{
  "qk_norm": false,
  "init_std_down": 0.0,
  "lr": 0.00163,
  "beta1": 0.95
}
Each number is 50 + 10 x the weight over its row's rms, rounded and kept within 0 to 99. Layers, rows and columns count from 0. The size before them is the row's rms in percent of the matrix's.

# up: layer 2 MLP up, 1536x384, rms 0.0853, rows 1469-1504, columns 0-95
# down: layer 2 MLP down (transposed), 1536x384, rms 0.0844, rows 1469-1504, columns 0-95
up1469 094:48 50 50 36 49 39 48 64 40 54 48 50 59 71 48 51 50 47 52 42 51 37 54 62 52 46 54 44 65 64 48 42 50 40 61 44 48 48 49 38 59 59 38 43 60 57 62 49 64 64 55 60 51 30 64 39 66 37 45 65 27 62 63 46 62 65 49 49 39 52 33 42 62 54 57 32 38 56 64 51 55 54 41 50 40 42 61 28 42 50 51 40 46 53 46 36
down1469 085:53 41 55 41 36 56 27 54 54 52 49 36 47 38 68 59 44 51 36 45 62 43 45 49 64 28 59 63 52 35 57 53 46 46 58 58 55 34 34 47 59 39 51 48 45 39 34 57 50 33 47 42 50 79 67 36 57 43 50 40 35 63 48 54 67 56 49 68 56 35 54 47 41 41 54 45 37 59 35 37 48 38 40 69 51 42 59 36 48 39 44 42 42 48 54 59
up1470 096:74 46 41 62 53 53 63 41 59 36 51 58 44 24 38 48 56 49 50 52 58 61 65 50 56 53 47 50 59 53 44 37 48 68 46 64 57 51 43 57 43 40 35 33 53 53 56 49 37 61 54 42 43 47 48 54 42 67 47 46 62 41 54 47 53 58 60 58 35 55 51 50 54 25 53 61 53 47 43 75 43 57 54 35 55 45 56 43 66 56 51 45 50 53 42 38
down1470 089:41 63 44 49 57 46 62 50 63 40 73 49 55 44 41 53 45 42 70 69 57 39 59 58 53 45 45 45 56 27 65 53 62 30 38 54 48 57 57 55 46 64 47 51 27 71 49 51 43 53 61 53 56 55 62 53 25 60 48 64 48 42 58 41 50 36 38 64 50 43 55 47 45 51 59 49 63 65 51 78 23 44 46 61 68 56 44 40 55 51 30 49 43 32 48 53
up1471 099:53 40 56 42 47 45 39 44 45 52 49 54 70 50 69 41 38 49 38 60 38 58 50 71 57 39 34 33 55 51 28 57 56 59 59 58 43 36 53 55 56 50 42 49 29 68 49 54 55 57 51 57 32 52 50 62 51 65 51 39 36 54 55 36 41 53 41 49 57 49 41 48 71 56 71 59 63 51 46 45 74 46 45 47 28 41 62 45 48 59 39 60 52 58 44 57
down1471 097:68 36 54 60 55 34 53 46 69 41 64 50 31 49 51 60 49 48 53 59 44 45 68 40 59 37 31 50 39 55 59 37 52 42 61 47 51 58 57 54 62 56 55 47 53 52 52 35 36 56 54 70 51 65 62 47 52 44 55 53 50 40 64 50 41 54 58 66 37 42 46 46 41 45 68 57 60 56 49 52 57 51 41 40 24 47 49 41 57 41 65 49 68 52 50 49
up1472 097:48 52 52 36 64 54 38 58 42 49 59 64 44 48 52 57 42 37 63 59 21 59 53 55 50 45 50 36 37 54 50 60 47 52 60 56 55 49 68 57 45 45 57 62 48 45 62 56 49 49 47 42 35 58 56 29 27 45 38 44 47 56 43 60 56 62 44 30 59 53 45 44 64 52 38 46 56 34 46 39 49 47 42 47 43 66 47 55 40 48 45 56 49 45 48 48
down1472 102:56 72 42 59 48 53 60 33 43 39 51 67 53 40 53 43 50 59 27 54 56 69 61 52 50 58 53 76 52 62 61 35 37 53 47 46 45 36 45 42 47 44 49 69 62 51 30 44 55 45 61 32 42 58 36 72 72 62 58 58 47 49 57 57 42 43 45 42 58 56 58 74 60 46 45 53 63 71 38 43 43 69 39 66 59 44 43 61 50 54 51 55 49 68 48 46
up1473 085:34 40 61 49 76 54 50 49 44 53 48 44 59 66 54 49 45 44 60 43 51 64 65 51 49 63 36 42 55 36 61 47 43 61 34 50 68 42 34 36 53 48 45 60 59 52 66 64 69 52 18 50 46 64 54 45 55 60 53 49 54 49 61 64 65 28 43 49 54 40 35 53 57 43 52 33 59 52 41 53 57 34 54 45 51 58 39 53 55 43 50 64 72 47 57 53
down1473 094:62 48 27 55 27 52 35 68 48 67 53 49 61 34 40 29 54 57 50 60 48 38 45 31 32 47 67 56 37 63 49 51 50 35 74 37 41 47 54 55 71 43 52 43 47 45 52 40 59 64 57 29 57 53 45 42 46 49 34 26 49 58 56 45 58 64 62 42 61 48 34 51 42 64 40 57 55 56 56 32 54 55 36 71 52 59 49 38 59 56 38 33 49 45 48 59
up1474 107:47 54 49 53 44 27 72 59 50 45 36 38 49 46 61 54 68 50 54 60 53 42 43 64 42 39 34 54 46 39 40 34 53 62 50 47 46 39 51 58 62 58 34 50 63 59 54 43 54 46 39 44 39 33 48 32 36 69 42 53 59 49 40 51 36 45 43 42 66 40 36 51 50 53 53 23 42 56 49 54 60 63 46 42 36 42 48 45 43 48 46 62 68 48 40 40
down1474 101:33 44 44 49 54 48 47 42 39 66 41 38 39 37 44 44 52 50 27 47 40 52 46 51 54 47 45 47 42 58 51 32 47 53 55 40 46 48 55 63 53 54 56 51 41 28 34 54 50 45 47 34 39 34 47 66 53 57 55 56 49 60 44 62 53 59 36 30 63 51 52 51 56 58 57 33 54 40 46 69 41 51 61 47 33 44 44 40 53 43 47 60 37 31 56 47
up1475 087:44 30 70 63 39 65 52 40 57 72 61 62 46 54 56 44 60 62 54 55 54 57 48 36 41 46 46 48 56 43 55 48 47 45 47 47 50 52 62 61 38 80 54 69 67 51 42 60 50 58 50 34 41 74 53 53 66 55 42 47 57 58 47 59 41 43 27 48 66 64 66 48 37 55 34 41 46 47 48 41 34 56 50 47 55 65 35 44 52 55 61 57 55 49 28 50
down1475 105:57 28 41 60 58 54 69 52 52 65 51 62 48 37 57 55 49 50 52 47 60 54 43 57 41 54 34 40 61 57 29 66 49 63 49 42 61 64 42 52 65 44 49 40 45 63 59 47 61 38 48 59 71 44 44 46 49 52 52 60 59 36 55 49 55 44 60 54 26 57 33 55 55 33 60 51 51 59 41 55 52 37 55 55 59 50 44 57 33 62 51 38 42 51 40 31
up1476 102:54 46 64 33 61 44 55 40 56 30 38 48 52 59 47 56 44 39 36 56 64 55 53 38 76 48 62 52 31 46 49 41 51 38 36 61 30 38 63 46 61 60 34 49 38 46 58 47 63 39 66 62 58 39 55 41 55 45 56 60 25 48 56 49 70 48 63 59 43 57 52 43 40 48 52 54 50 57 47 56 41 57 39 49 47 52 57 43 37 66 54 49 52 46 51 45
down1476 099:56 41 44 61 42 37 35 48 55 71 68 42 61 62 45 64 59 69 53 45 51 61 55 44 63 44 48 41 48 53 42 48 48 21 51 56 32 70 32 43 52 56 52 59 49 20 60 41 55 57 51 48 44 61 49 60 51 55 36 36 65 52 48 59 42 42 62 67 49 53 50 33 28 51 51 39 57 47 48 34 48 43 70 61 65 37 54 53 47 49 65 48 38 60 49 53
up1477 099:36 51 48 47 67 52 40 61 42 58 46 52 51 46 43 44 56 57 56 35 50 59 56 49 52 31 54 51 69 43 58 34 62 55 57 45 50 54 41 48 50 36 32 76 42 41 54 36 53 57 60 29 52 36 63 60 47 52 67 50 31 48 46 44 56 52 46 48 40 62 51 55 59 48 43 51 44 47 48 70 42 42 39 47 54 63 40 59 87 57 54 33 45 48 45 45
down1477 099:52 65 40 40 26 46 49 60 32 44 37 65 36 60 68 38 46 49 45 39 51 45 63 62 69 43 54 44 49 38 40 58 43 70 47 60 41 63 41 41 39 50 75 64 45 58 65 51 48 46 46 54 37 33 41 66 66 47 42 52 60 51 48 61 60 51 53 60 57 35 52 52 56 60 46 50 65 34 51 57 30 41 48 49 63 58 39 58 61 35 63 55 62 61 42 54
up1478 106:52 47 50 43 58 58 50 47 41 48 43 35 57 42 50 71 46 55 44 37 46 46 65 32 54 51 56 43 44 51 35 47 33 57 40 55 52 64 39 47 58 53 52 39 55 57 46 56 48 52 28 46 42 51 58 42 58 57 77 69 39 47 41 39 50 48 40 55 48 48 60 62 52 36 59 55 58 51 61 53 55 49 47 59 57 56 31 55 57 65 41 33 48 61 13 48
down1478 099:42 53 68 56 32 59 52 57 45 52 48 44 35 47 37 51 56 49 61 51 42 37 46 57 37 50 46 51 37 45 51 43 43 51 43 46 67 65 52 65 34 55 63 61 39 43 52 52 39 54 58 50 62 62 50 41 50 43 44 48 59 69 37 57 51 35 64 54 37 36 70 44 60 53 65 43 55 48 44 36 54 49 40 54 41 48 49 67 39 47 45 47 31 47 31 54
up1479 094:42 50 66 47 49 50 42 72 61 69 54 70 53 45 57 58 54 55 41 57 50 45 49 51 60 35 37 43 32 38 48 58 46 47 58 56 59 41 66 51 63 34 55 83 44 45 55 43 52 46 46 17 50 45 41 44 50 54 51 49 48 44 63 46 51 38 49 48 53 54 46 59 43 34 46 55 49 59 45 52 41 61 53 55 32 39 51 63 31 50 39 38 46 49 56 51
down1479 096:64 56 37 35 35 62 48 55 73 30 48 57 45 50 56 40 41 44 51 51 59 62 55 51 49 56 61 53 68 67 54 58 46 38 51 59 55 61 53 55 37 44 47 36 52 51 40 60 64 52 56 52 49 42 46 56 47 72 65 70 59 59 48 43 45 32 37 63 56 54 23 57 49 53 24 67 61 36 54 45 55 54 38 48 61 45 40 36 54 73 46 41 47 57 39 46
up1480 106:37 64 47 51 57 43 48 33 42 36 48 46 57 52 66 51 48 42 57 56 46 65 44 43 44 40 52 56 53 76 49 46 50 58 63 60 48 69 52 36 53 54 51 41 45 37 56 35 45 61 38 52 52 48 55 49 41 29 42 44 61 30 53 41 45 50 48 44 59 44 62 34 50 40 52 63 68 57 58 53 47 56 33 54 36 66 46 70 60 54 39 45 65 51 61 46
down1480 100:45 47 49 48 49 56 51 64 47 37 35 53 32 53 52 69 41 50 48 48 58 29 60 39 48 47 39 58 62 35 47 26 61 69 44 42 48 54 35 62 53 42 57 52 75 54 49 49 39 54 41 53 70 65 52 50 52 70 47 43 41 43 45 56 44 59 55 56 50 59 40 56 42 47 39 49 49 51 39 53 50 40 54 46 46 48 46 45 57 52 61 36 45 38 63 45
up1481 095:56 43 50 52 36 40 53 50 62 33 57 58 61 50 43 47 59 63 53 61 33 61 46 61 51 50 36 51 16 32 38 72 49 68 70 42 60 59 42 45 57 34 51 51 54 57 66 64 45 44 67 52 50 44 40 33 43 61 24 58 57 60 35 35 55 61 68 53 63 53 42 53 56 57 42 57 46 45 51 65 44 48 54 46 36 70 62 54 59 56 58 64 45 57 45 84
down1481 101:40 27 35 50 44 43 29 49 42 54 50 37 44 49 65 61 31 43 53 42 63 34 59 46 48 52 50 39 62 63 49 54 49 40 38 53 38 43 43 51 39 73 49 41 50 45 49 50 38 38 30 60 53 53 63 61 53 54 65 49 47 34 52 60 47 50 63 43 30 59 54 30 48 63 45 36 42 54 45 51 58 47 57 66 46 37 48 48 61 45 59 53 68 64 60 35
up1482 106:50 32 68 64 57 42 49 40 59 66 49 37 55 55 65 56 54 43 62 49 58 33 46 41 41 71 62 61 59 46 55 53 38 46 32 48 48 53 54 53 72 46 46 38 49 56 52 59 41 64 54 72 60 54 48 68 50 42 34 62 31 52 54 46 46 60 57 45 42 34 63 44 30 44 60 55 52 56 62 51 59 50 44 39 36 49 55 26 57 68 41 53 43 61 56 46
down1482 096:47 61 26 46 56 63 36 65 40 40 46 56 45 47 50 44 44 43 43 65 35 51 42 39 56 64 47 34 47 50 44 34 56 54 22 65 55 49 54 59 55 38 55 48 50 67 41 40 55 57 65 36 43 52 41 50 34 53 52 45 21 55 55 64 47 40 37 69 68 56 33 65 45 46 51 53 59 44 49 44 61 61 47 60 54 59 48 60 60 51 46 39 56 55 73 70
up1483 099:46 60 38 64 58 53 36 58 53 54 54 44 44 39 47 61 48 47 60 57 46 36 65 27 43 60 59 54 60 40 32 43 30 51 47 45 66 61 44 59 53 51 57 51 54 41 50 55 39 38 34 58 62 23 44 53 59 46 59 50 53 45 51 48 43 47 59 50 50 42 57 51 64 48 57 42 66 59 50 56 45 64 63 40 59 50 31 32 53 60 55 43 47 38 52 18
down1483 097:69 48 40 54 55 33 48 56 43 43 73 50 75 52 47 44 45 70 40 42 45 54 55 57 55 69 51 48 51 48 43 22 45 54 60 63 48 68 64 53 63 40 49 52 40 56 53 44 53 49 47 36 62 50 47 45 38 50 40 36 41 64 31 63 39 56 48 50 46 46 51 46 49 46 46 51 38 51 54 52 42 37 45 39 46 67 69 48 59 51 45 59 48 60 50 56
up1484 091:62 33 46 53 41 41 54 39 55 42 61 59 48 63 41 56 48 43 61 53 66 55 32 56 39 40 48 50 56 64 52 35 37 44 55 67 43 41 46 48 50 48 34 57 54 44 33 60 59 48 57 35 53 65 57 54 35 54 60 60 40 48 62 43 54 63 54 35 53 43 61 28 48 31 54 59 41 48 39 44 45 54 43 64 58 31 49 48 46 41 40 43 43 31 60 43
down1484 091:40 45 53 58 66 45 49 44 53 74 42 43 60 51 32 29 62 40 53 51 50 49 66 49 53 47 52 38 49 45 45 61 55 43 44 68 37 55 61 45 46 56 37 51 47 46 48 52 64 43 63 49 50 54 62 59 57 39 34 70 51 59 52 53 44 48 36 49 36 76 54 64 39 40 61 52 63 51 42 62 46 55 47 34 53 48 54 61 39 40 29 53 57 52 40 56
up1485 099:46 37 51 63 58 35 62 51 49 43 55 65 54 35 45 39 64 64 39 50 61 45 47 53 57 42 41 48 50 54 47 52 42 55 55 45 40 27 42 41 55 39 47 50 35 55 52 85 48 50 64 32 40 54 63 48 57 55 50 55 41 29 50 58 63 56 55 49 56 47 42 54 49 42 65 49 63 49 47 56 37 46 43 76 53 45 49 33 53 48 43 53 45 51 44 41
down1485 102:53 43 41 64 62 52 60 51 45 39 56 54 41 59 63 47 49 49 65 56 49 74 47 46 51 55 58 50 40 46 53 41 41 50 63 32 46 55 58 60 59 49 45 46 48 48 59 60 61 45 60 44 66 41 58 52 65 63 64 32 45 69 34 54 55 35 50 47 50 53 57 76 54 41 60 43 56 49 42 42 53 75 45 44 59 50 53 54 39 48 68 59 38 49 51 70
up1486 098:28 42 57 45 69 36 54 52 52 42 40 50 61 68 65 36 43 45 36 56 47 58 57 34 55 49 33 51 49 61 56 54 59 38 48 40 40 62 39 37 52 33 40 43 57 57 68 41 51 55 53 36 48 55 64 75 65 55 55 55 65 55 49 54 50 48 24 57 54 56 61 53 49 54 28 37 51 55 51 36 51 47 45 48 54 32 53 58 45 45 51 47 50 67 55 41
down1486 096:61 48 49 43 48 62 47 46 52 50 34 74 48 70 56 66 59 61 56 67 62 42 50 49 46 40 70 56 41 50 65 42 51 55 50 53 43 61 43 29 52 65 52 56 42 44 53 65 42 45 49 52 72 56 50 54 43 18 45 52 64 61 69 37 62 50 35 50 69 65 44 45 73 44 41 59 60 33 34 51 46 64 49 57 37 45 36 51 42 36 27 42 38 54 49 69
up1487 103:66 46 43 47 40 76 61 50 46 42 41 60 69 61 59 59 44 45 68 50 35 50 32 66 40 44 46 54 45 44 50 40 52 58 59 61 42 44 45 42 66 58 31 37 55 76 49 56 39 35 45 48 53 30 50 51 49 50 50 71 57 49 50 61 40 50 67 42 62 68 37 58 46 48 53 45 54 63 48 45 60 56 45 55 33 59 57 48 60 41 64 69 41 59 60 46
down1487 107:54 54 52 43 40 43 53 55 54 41 32 49 49 44 53 49 27 43 57 60 45 61 65 48 47 51 42 58 48 55 45 48 66 63 36 46 47 57 57 64 65 64 60 59 52 58 37 51 59 59 41 36 60 32 29 61 70 50 52 61 48 42 50 46 57 32 60 48 57 47 42 44 42 32 46 50 42 53 33 48 41 51 36 47 47 45 42 50 55 61 47 55 43 29 63 62
up1488 102:47 49 39 68 43 52 49 42 64 55 39 61 40 45 51 46 42 60 53 54 38 51 45 56 43 52 53 30 34 45 46 49 50 38 61 22 45 60 49 42 41 50 40 25 53 48 65 64 66 56 32 52 40 52 75 56 57 56 58 53 57 60 41 38 48 43 51 56 53 55 34 57 35 36 46 54 47 35 47 48 42 34 58 38 32 50 86 46 43 48 46 54 58 29 59 61
down1488 096:46 58 67 55 56 64 43 54 37 31 55 59 54 44 45 70 52 43 52 59 55 53 35 34 49 53 48 61 59 64 45 59 39 64 47 40 47 63 73 54 58 62 60 34 46 47 63 54 60 39 30 51 32 51 54 56 30 49 48 50 25 62 43 50 56 69 46 35 34 58 44 62 51 35 49 54 61 47 44 60 52 54 40 46 35 36 55 51 61 46 50 54 45 39 29 52
up1489 101:68 56 48 61 51 43 46 46 44 55 60 70 57 62 62 44 45 44 39 55 57 42 56 45 78 46 73 47 66 61 65 48 41 41 42 46 35 62 45 19 44 44 43 46 37 44 32 48 58 42 44 46 65 39 49 61 46 44 37 68 43 39 48 62 66 58 60 64 40 40 63 46 36 60 45 42 46 51 55 45 43 34 62 52 50 71 48 41 58 48 42 53 31 51 57 36
down1489 091:50 42 51 63 37 48 61 67 56 42 57 54 57 43 60 42 59 60 46 55 52 43 51 43 67 48 49 52 44 50 55 44 53 41 32 57 56 47 35 57 59 58 57 53 54 33 53 59 26 66 55 48 47 49 46 49 54 51 31 53 44 33 38 70 38 50 63 43 46 45 46 66 41 54 69 52 34 33 51 59 55 51 42 46 52 51 49 35 45 51 81 55 59 56 51 62
up1490 097:51 47 49 62 48 63 46 48 56 43 44 58 45 56 55 43 52 56 28 64 41 48 31 54 60 46 54 29 51 38 41 58 50 27 55 29 53 58 52 53 61 40 50 69 56 32 56 48 55 44 46 53 54 22 55 80 56 59 36 61 52 39 46 49 48 43 61 46 66 41 33 57 49 52 46 34 54 35 39 39 37 49 31 55 45 64 35 50 52 54 39 53 52 35 44 50
down1490 097:37 59 57 46 57 37 55 41 39 65 66 31 46 54 63 36 56 34 54 42 51 33 80 28 47 64 50 65 71 55 44 37 69 46 60 46 53 57 53 38 48 60 44 41 47 62 53 47 48 35 58 38 35 48 42 48 36 38 43 46 51 48 58 58 50 50 51 47 56 44 61 46 46 58 63 48 62 55 45 53 42 63 58 28 45 41 65 37 54 32 34 50 51 46 45 45
up1491 104:41 69 56 59 70 63 53 80 52 40 65 65 48 58 47 57 51 37 66 49 48 61 23 58 51 45 52 44 52 52 41 52 34 43 57 35 42 44 52 48 36 49 46 62 67 35 60 49 44 46 45 43 38 47 49 63 57 50 56 39 52 31 50 40 48 41 35 54 68 38 60 66 60 46 45 47 61 49 35 57 42 35 53 55 47 71 46 40 48 43 45 51 46 43 46 30
down1491 106:45 36 44 65 55 68 38 60 56 51 45 58 49 51 57 49 55 54 37 52 43 42 57 67 44 53 47 44 57 61 47 60 44 40 48 44 52 36 41 54 54 65 58 33 44 62 49 62 44 45 40 56 48 63 31 37 52 40 54 44 51 63 54 54 45 50 49 59 52 49 32 43 34 50 48 62 53 50 52 52 32 46 68 68 52 56 48 50 51 50 49 48 69 31 46 49
up1492 100:63 50 58 48 43 51 44 57 39 65 37 68 57 57 50 52 55 68 54 66 48 43 47 64 47 45 31 62 53 46 58 51 52 57 40 44 50 54 34 57 37 52 61 51 39 60 45 50 50 52 65 39 55 62 47 41 50 72 57 47 63 49 51 58 49 51 59 45 47 46 61 55 55 54 45 59 63 43 42 43 54 53 54 53 50 60 55 54 64 46 58 40 40 50 52 46
down1492 104:54 58 49 48 66 48 45 43 42 52 56 41 55 50 80 63 49 35 43 51 54 52 47 56 62 51 48 54 39 52 51 52 50 45 38 40 42 64 40 35 45 50 52 62 34 53 48 49 57 53 35 58 41 57 41 53 54 34 47 46 64 60 45 52 42 59 39 37 45 61 62 48 46 54 52 61 54 41 46 36 45 56 28 61 49 40 51 48 50 53 54 56 55 51 63 53
up1493 100:52 46 46 62 35 54 36 52 51 42 44 50 44 45 50 51 35 48 60 55 50 49 61 43 54 49 60 45 61 55 56 47 59 67 44 47 54 61 55 52 58 47 55 58 37 59 64 68 59 65 57 54 49 49 46 40 61 53 40 49 41 56 44 53 35 65 58 55 41 52 47 48 36 47 61 56 23 47 79 57 34 61 42 64 43 55 48 42 49 42 49 43 51 47 65 60
down1493 094:24 60 29 52 65 55 45 57 38 58 52 63 50 53 57 48 43 55 48 57 57 59 44 56 37 43 43 42 38 50 42 49 68 32 60 55 68 54 49 50 47 63 28 54 35 40 43 37 27 45 58 55 40 57 34 50 60 53 52 69 40 59 40 64 62 52 64 56 51 68 46 44 55 50 36 51 63 45 36 40 48 54 43 61 54 60 52 39 41 37 50 58 39 40 48 41
up1494 089:34 63 63 54 60 61 60 72 48 41 55 60 55 53 41 59 44 48 33 57 40 46 48 50 40 46 57 58 42 63 58 60 62 47 48 46 60 49 60 37 53 58 46 66 72 25 71 38 69 66 71 55 52 46 39 51 62 39 43 57 53 55 54 60 47 53 33 43 53 58 51 40 68 58 45 45 39 58 53 66 47 54 30 50 62 38 55 51 48 66 29 39 46 38 30 53
down1494 092:59 50 80 47 51 45 51 54 39 45 47 45 53 40 63 76 43 27 31 45 57 44 55 56 49 51 47 43 60 50 34 42 57 54 36 39 54 47 31 46 67 53 45 22 65 51 49 71 46 47 39 34 46 65 38 66 52 60 50 42 60 43 56 58 64 63 47 52 70 43 51 59 49 55 68 67 33 44 48 44 33 67 55 48 56 49 55 47 55 53 54 45 51 63 56 52
up1495 107:62 50 49 40 58 29 39 65 42 65 45 48 42 54 60 56 71 51 61 54 46 65 49 55 57 52 44 50 62 70 59 40 46 58 64 60 62 34 48 55 49 60 65 39 44 42 45 45 43 59 44 25 43 66 61 45 54 56 41 44 47 61 56 35 51 55 45 44 54 43 47 41 59 58 45 69 57 35 61 57 40 58 37 59 39 34 62 25 57 40 66 59 36 59 57 43
down1495 113:51 43 38 50 49 20 40 47 55 58 50 26 45 45 46 57 57 41 63 54 52 53 54 28 61 48 52 65 49 58 47 56 65 44 49 58 53 43 46 63 47 45 49 45 29 58 51 51 38 51 56 40 61 61 51 53 46 62 33 52 51 62 57 37 39 48 45 47 59 62 43 50 56 55 42 57 39 42 48 46 47 44 36 57 48 52 52 38 47 63 57 39 43 62 71 43
up1496 095:42 47 34 29 50 59 48 42 49 49 62 83 35 53 36 64 50 47 35 56 72 42 32 49 56 49 65 66 38 61 54 58 39 65 47 60 50 53 64 35 40 64 47 60 20 41 41 51 44 58 39 50 63 29 49 53 56 34 58 74 55 26 61 46 58 38 59 44 58 62 54 55 46 43 46 44 41 68 36 49 66 64 46 71 48 55 32 52 34 54 54 55 48 62 66 72
down1496 098:52 45 53 36 56 40 37 44 42 64 56 43 50 43 37 43 54 60 53 44 50 43 55 24 50 60 57 39 45 40 46 56 72 63 54 39 62 53 30 58 44 46 49 63 39 58 61 45 46 62 57 39 49 61 51 47 55 64 51 38 53 50 28 56 40 41 47 27 37 37 34 50 46 54 54 62 49 45 52 56 64 36 45 68 58 53 54 47 72 41 68 43 58 44 53 47
up1497 100:47 55 48 47 49 43 56 23 53 58 33 40 61 43 58 44 51 53 61 53 47 57 40 36 41 33 57 53 57 57 51 54 44 57 47 59 49 36 48 41 29 68 50 58 47 52 54 40 31 40 41 73 45 32 55 36 51 44 54 45 55 52 62 58 27 58 46 42 47 60 68 55 57 33 41 55 59 48 70 52 55 53 47 69 47 49 40 52 49 62 49 62 30 36 38 56
down1497 106:42 48 51 48 31 50 58 63 62 44 49 41 41 42 37 46 52 36 38 48 38 60 51 51 49 50 52 49 52 69 57 70 60 57 59 29 31 64 37 53 37 60 37 53 48 52 49 36 57 64 57 49 42 48 52 62 52 48 56 32 53 65 58 66 45 48 43 48 46 29 49 52 38 42 41 58 59 62 37 54 38 32 49 50 55 48 48 50 57 49 59 48 70 52 31 38
up1498 104:53 53 53 57 46 61 46 39 56 58 37 71 46 36 48 43 60 58 46 47 49 44 36 52 52 44 57 35 47 57 49 42 59 64 59 73 41 64 56 67 31 48 64 34 55 76 57 41 39 60 56 53 57 32 58 67 51 39 41 59 41 39 54 50 45 62 45 56 75 48 70 53 35 55 48 48 51 56 49 40 39 62 39 58 50 60 58 56 54 49 55 47 45 36 48 46
down1498 100:44 48 32 50 54 50 47 50 56 34 36 55 61 46 87 54 72 55 51 62 48 54 53 64 60 39 55 66 45 38 46 55 31 58 49 67 63 51 50 35 43 64 47 57 43 50 56 42 48 55 54 58 60 33 66 55 53 52 52 49 42 57 57 50 45 67 48 49 34 54 47 62 42 56 51 38 39 53 51 43 61 35 43 51 54 40 47 52 39 59 58 44 44 61 43 44
up1499 090:60 66 35 63 77 63 56 54 53 57 53 58 56 45 50 39 40 46 61 36 61 73 60 68 43 46 34 57 37 66 52 34 42 66 49 46 43 44 52 65 45 54 53 40 57 59 48 46 55 59 60 31 43 51 58 67 43 48 64 46 36 45 50 53 55 51 53 57 48 56 21 60 33 45 33 43 33 59 49 50 45 36 75 54 47 45 48 37 40 53 35 49 59 46 55 48
down1499 120:41 59 28 72 48 48 55 32 39 49 53 43 47 51 60 51 25 55 55 54 33 43 40 39 50 52 32 50 58 37 57 48 41 59 62 70 61 57 53 62 47 49 46 47 52 71 57 47 55 38 53 59 43 47 46 50 42 51 42 41 52 43 55 35 43 48 46 33 47 62 58 61 20 60 48 39 61 69 46 41 39 36 24 49 35 26 46 59 66 44 51 52 72 51 61 47
up1500 109:60 41 58 52 51 56 47 33 62 46 36 40 51 43 64 41 43 50 46 49 48 48 52 43 73 41 41 40 44 52 48 54 59 34 58 48 55 46 46 35 74 56 41 57 66 31 51 42 42 49 57 28 51 59 46 41 39 41 66 46 23 36 53 56 54 46 54 58 41 56 52 59 36 61 48 52 49 65 56 49 46 51 51 45 37 75 57 62 31 70 36 50 54 55 39 48
down1500 096:56 39 43 50 60 53 50 49 57 74 46 58 46 52 41 47 66 42 49 45 45 60 53 47 24 34 50 39 44 50 48 55 82 51 47 44 54 43 39 70 70 47 44 45 55 55 52 53 40 44 58 60 58 48 65 66 46 71 48 54 53 49 52 41 45 57 62 46 19 49 52 43 52 48 37 53 53 47 49 42 47 34 40 59 51 50 36 53 41 37 40 55 34 44 53 41
up1501 098:39 36 57 40 55 45 34 44 44 51 41 45 58 45 32 66 35 55 62 41 61 67 35 36 58 51 52 51 40 49 46 48 58 51 49 62 45 37 71 64 50 49 54 48 54 52 41 46 72 54 54 60 58 59 46 55 50 76 64 45 60 49 41 59 57 58 37 51 57 49 49 41 61 38 42 60 31 63 54 46 42 36 39 42 44 66 40 42 58 46 37 37 54 46 46 49
down1501 100:61 54 43 44 41 66 50 41 70 41 40 50 40 59 44 52 57 52 56 58 44 42 53 35 49 55 46 48 52 45 44 42 57 61 49 64 35 58 52 56 37 61 58 29 58 43 64 38 28 55 58 42 56 54 50 57 55 50 63 49 34 46 57 53 41 48 41 48 40 52 76 60 74 55 81 52 51 64 35 49 48 45 50 45 49 61 43 33 50 48 62 66 49 78 56 43
up1502 093:43 68 54 57 66 64 42 60 53 58 69 63 47 46 60 49 47 54 46 33 34 55 22 47 55 46 61 68 58 48 38 46 40 75 52 54 46 48 46 30 28 51 50 51 44 52 51 52 41 52 62 35 26 70 46 27 59 49 46 49 32 45 46 54 48 52 35 38 59 40 42 37 46 59 27 55 53 49 49 44 37 47 64 45 49 38 46 76 45 45 43 43 50 50 62 55
down1502 108:55 43 39 58 46 53 53 56 54 53 39 51 51 38 64 60 51 42 29 74 54 51 52 47 57 49 52 37 55 44 40 61 62 51 68 48 42 45 44 67 47 31 47 34 54 49 56 57 31 38 38 46 51 65 43 44 33 38 68 57 54 47 45 61 52 46 46 50 61 48 44 52 53 48 58 56 49 55 36 49 49 64 56 44 45 51 54 50 55 68 53 55 46 55 52 57
up1503 123:71 55 66 58 57 45 53 57 57 51 54 41 47 47 60 38 45 61 46 65 41 43 52 67 37 45 55 56 66 24 43 50 51 51 49 47 42 43 47 69 56 51 47 43 49 37 45 42 39 43 69 61 31 55 62 58 41 55 44 52 49 41 55 51 66 52 55 75 55 34 58 38 61 41 30 52 38 41 53 37 37 52 35 43 60 47 43 53 53 48 60 37 38 37 45 63
down1503 125:71 53 64 58 48 47 46 49 52 47 45 53 41 58 31 49 62 59 52 49 55 65 64 64 47 59 56 33 39 28 50 45 52 53 48 54 44 55 55 52 48 51 31 57 48 54 54 50 45 31 68 71 44 36 57 47 39 51 52 51 50 43 29 53 35 58 45 48 52 42 48 42 60 48 44 54 24 43 43 40 54 49 58 70 38 59 61 63 57 27 67 42 52 39 40 52
up1504 099:40 57 55 39 64 63 58 47 44 62 47 53 52 69 43 55 70 51 48 43 47 44 43 38 51 54 33 51 52 57 36 56 33 56 56 47 69 45 48 36 46 64 57 39 44 59 49 23 41 49 45 45 55 59 64 45 49 61 45 45 51 66 44 45 60 36 57 57 44 54 41 47 41 47 53 50 52 61 36 34 55 52 53 59 42 40 51 48 38 42 48 53 35 40 44 29
down1504 091:54 57 41 39 62 60 49 64 38 66 49 28 64 32 50 40 39 40 61 40 50 44 47 55 53 43 48 44 40 57 48 67 53 62 38 45 63 36 59 45 64 68 33 50 62 52 57 34 68 59 49 35 39 40 41 43 55 33 50 43 40 57 64 44 52 47 51 51 57 57 36 54 44 49 46 34 56 34 50 56 47 65 40 49 24 52 45 54 50 30 55 52 51 35 37 42